config.toml
vocab_size = 8192
norm = "rmsnorm"
norm_eps = 1e-06
positions = "learned"
bias = "none"
init = "normal"
beta1 = 0.95
lr_head = 0.00644
warmup_steps = 496
batch_tokens = [16384, 32768, 65536]
Each number is 128 + 24 x the weight over its row's rms, rounded and kept within 0 to 255. Layers, rows and columns count from 0. Numbers have three digits each. The size before them is the row's rms in percent of the matrix's.

# down: layer 2 MLP down (transposed), 768x192, rms 0.0827, rows 672-691, columns 64-127
# up: layer 2 MLP up, 768x192, rms 0.0873, rows 673-692, columns 64-127
down672 040:076222170114122132143138116106157110208132106142144157115114133127141114151095136121174128120125068156119132114140168119071130137133131174141152123106147118109147147111126115159104116114148147
up673 080:161131138071142084101129139132097149127125101112133096102109131111124115102143136135111131146147141154134163105134120144127098129142134135124123128150142171141113089152105096129099159137103178
down673 061:166146116160119117087125128139128084167166143165076133128109114124133135135107152133129112113105110081115117150143122124136085115132207154151166157094096115110123113149141114097150112128140154
up674 133:152120161111123170117143125162117153116140118124114077134122164129115132148139108131144145163107111118130121133142114142170070143116117113154075101138121146104123109164160166141076118136121162
down674 134:138145135147165136124124112152159093155129108115136158123106148111140129108150129155122117122140120110143191140121098075079177138175107134129115144133105147124113145111114155138122165147156107
up675 066:147127141081120150127123146113113131117129083099150127131123137084139111081134109127097153124124126154172180072130132160138105137132132147109136098185136133084142134139109108147117167129126157
down675 049:149158144130128150152111105110146149154123133143141125133130140170140132151157097098098121167063101131093096137143137151103168134115123123106140138105110138124107132141133119111161117143178122
up676 067:159133126059169142116128142140099139149130086124146107142106105062144104102123127118092127179181111186136141074153124122189093117133156113092074141148122130090168104148147144122084135143107123
down676 057:131084122129131119116119141081132161113142146128134136120121125178147116141147149079137114122148152144090052136115085114133140136140137140106131152105127129123126131111150211097108122143133146
up677 161:130100139093122128106160155166097098127121138135129125170149107109114134101117162146167124195174133087153111134137142104152133110155138097117111104115106126101107118146088113118067158113162154
down677 160:122130142082142141107127126146172156135136086120133116109132113149121088122125134100141170109114152137094112140146123144110155123137109138129104094126150121125111148107136151128112174190127146
up678 060:133147123074081120124154159119078160095160064119146121120132096141119114115117117117120136165129091150120140068135122131126100152127152119096113125173134135129121135126140125125099150143134149
down678 050:143090146181132112134114091138162164136131135141114133214156151116132139134122091127103132169135127130122105154123133135120125152119118098129123120146117199204139115110120121111087117119123099
up679 058:157150121092123114119123131125132153133118127129116099143106118101123121032158108097107140153138102167123101085141107131140115135115134110120121125145147169122182120128140113141077153130107172
down679 050:137124115076137119126131146099161140137130123147138124108128102135117110051120097164152113138149146160114129119126104138143126095133139103116130184090118107110118076142134121144110122169105147
up680 060:158113136115138122122099162117080116101139088113109127159117089132126117113110128146088097147159100174106166095112127137136076148108146151130146139143159141136156122119131142115112125149129144
down680 049:152166118155151136144104131091146099116066144144130114159133114150106148139159130150155127146147125115120111134119130167125129127105115131148143138168117120164148092168074165107129055114121161
up681 066:137144136103109120139168127140115150104145135107130119116100114087086147108125150136096138177118108143157138101107140131119134122108121132120106152134145140125120103144123085160107146127148175
down681 050:137102122147147180132118107159114098122109127115149155158149222109132107135089145128100127136146128081135157156134110122128121113163129126113091165155134135122135130085126117061118159108124118
up682 072:131134140081125134124087101111125139127153092110130147139125138086101119094110148111113143128122119146123136103150111113149111145121144128121116158116128117127150119120164130128109104112126154
down682 065:136127139147126135156124128160107099135150143168137170145123095135142106099091101132144113151154093111105121111117131086131118195159126072128122108144131112156101154133142156102104101121136119
up683 064:135122116097152099089123137120092142110189098151135128130124126069122134115148141134103144133112089159126160095096153136139124099112115132131097138138145143140147109141134079159122134121112153
down683 050:174139091112131147166105111143146102117093114159123139133173123115152074142152132114098086090156146123145091124157116146140141179136145166083124133124113125107053110109096091135154135109119112
up684 144:129083168102142089110103111129109082144182133159110117136136139110110121124114117114171117151139130120117102086143119113118140097095162122135110122130106126103118122114141125121061108130085144
down684 162:124123112176126121131124115119109106127145123126102091138160170132112133098082145126110136136137159133127141134147155119139123114129140096095110141107098111113116105107146127076160138140087084
up685 140:139101133124103116122148135109157139119147149165130125094096136178114154117112130134100141184092155133114117136144134129149112119123140099080130128139128138159116113133121124152136147170120099
down685 141:115142104198137147115138111135145111159119128101121164138097121095112123096119138155127110140089142110127133152099159109114147123127115134117108144115106119092102152130114120084127146093114121
up686 052:148132148077112136114134103143115135122146109130140114138111093105113111126081148154108156178142123128123135101139135108172122111128118093129113151117137170091141127164117099120102126135125152
down686 040:157104112164085156123144109133163144119118186149143112100173124111145111141108148116130095117103125141130140148118145101124142143108129128089134101124132152157119160097092102124137172137110105
up687 057:155124137132182118136111094140111132135140085127110141147077086113093124117127114131093137151125122158127135126145130128140087132116130119135120138123121152130157128179145136152104165122129208
down687 044:132094145171141171107108133119133107105091118143126107112089130147117146122132163149162143118119131131131151122097148090140136141121146128074166138113160125146122144131120111193193203121152140
up688 047:139123128082138129126147132155112148098152100118121096130107093133100122118112123149097162149141107126123157072152139147165119162097144126133102156127148137114106119156162110125037155132119192
down688 039:152106096118112171141130122117155149161134104145127111115128142110115155157166125140099141154139152122132139174152200139125145100130164138102137115124141126150193076102157150086142149126087149
up689 064:127094110082117095134150131136087139117155080105126122124124131094103102122130150132069122140127133140149149090128154141171103132146155138126116126094150147088167117132133090162109127123103142
down689 051:134114142136144128123137130105159147193139138148132147121110156136120138151155138122088037151126146092156143150127145120118171132136149118136129152093133158132120159118115192090164175116098137
up690 067:138129108072127080097109138162119113144143047095093133125130119129133147106162127129096097123126133140137115119128112121140118142114115146164127122143142149120154045146142114148100153102105126
down690 051:149162110116144137089108162161082127142169136104157168108160135082137122097105109126118130149148145135142108071125100122119124120085116108113120123101115103126126132167123139114123109092149139
up691 063:151102125094124123138116157126112162126131082125133127135078124117132140106117094105100135145135147127146165127163123140175097100083134144129130138132130107082132118141122092130111159119138123
down691 048:139123116174170148095117136123115130102120106105160118124090154129119146168161207127121159141088143158121087153133136120136155103129126137146101140115112108178120107080097102109109144142145114
up692 063:155133149098140147112135153112085182140140095104130129132119094103124120119131113179109130140073104162132143120129121127119075095112140114097136142133125130115201125141140123126091154117114142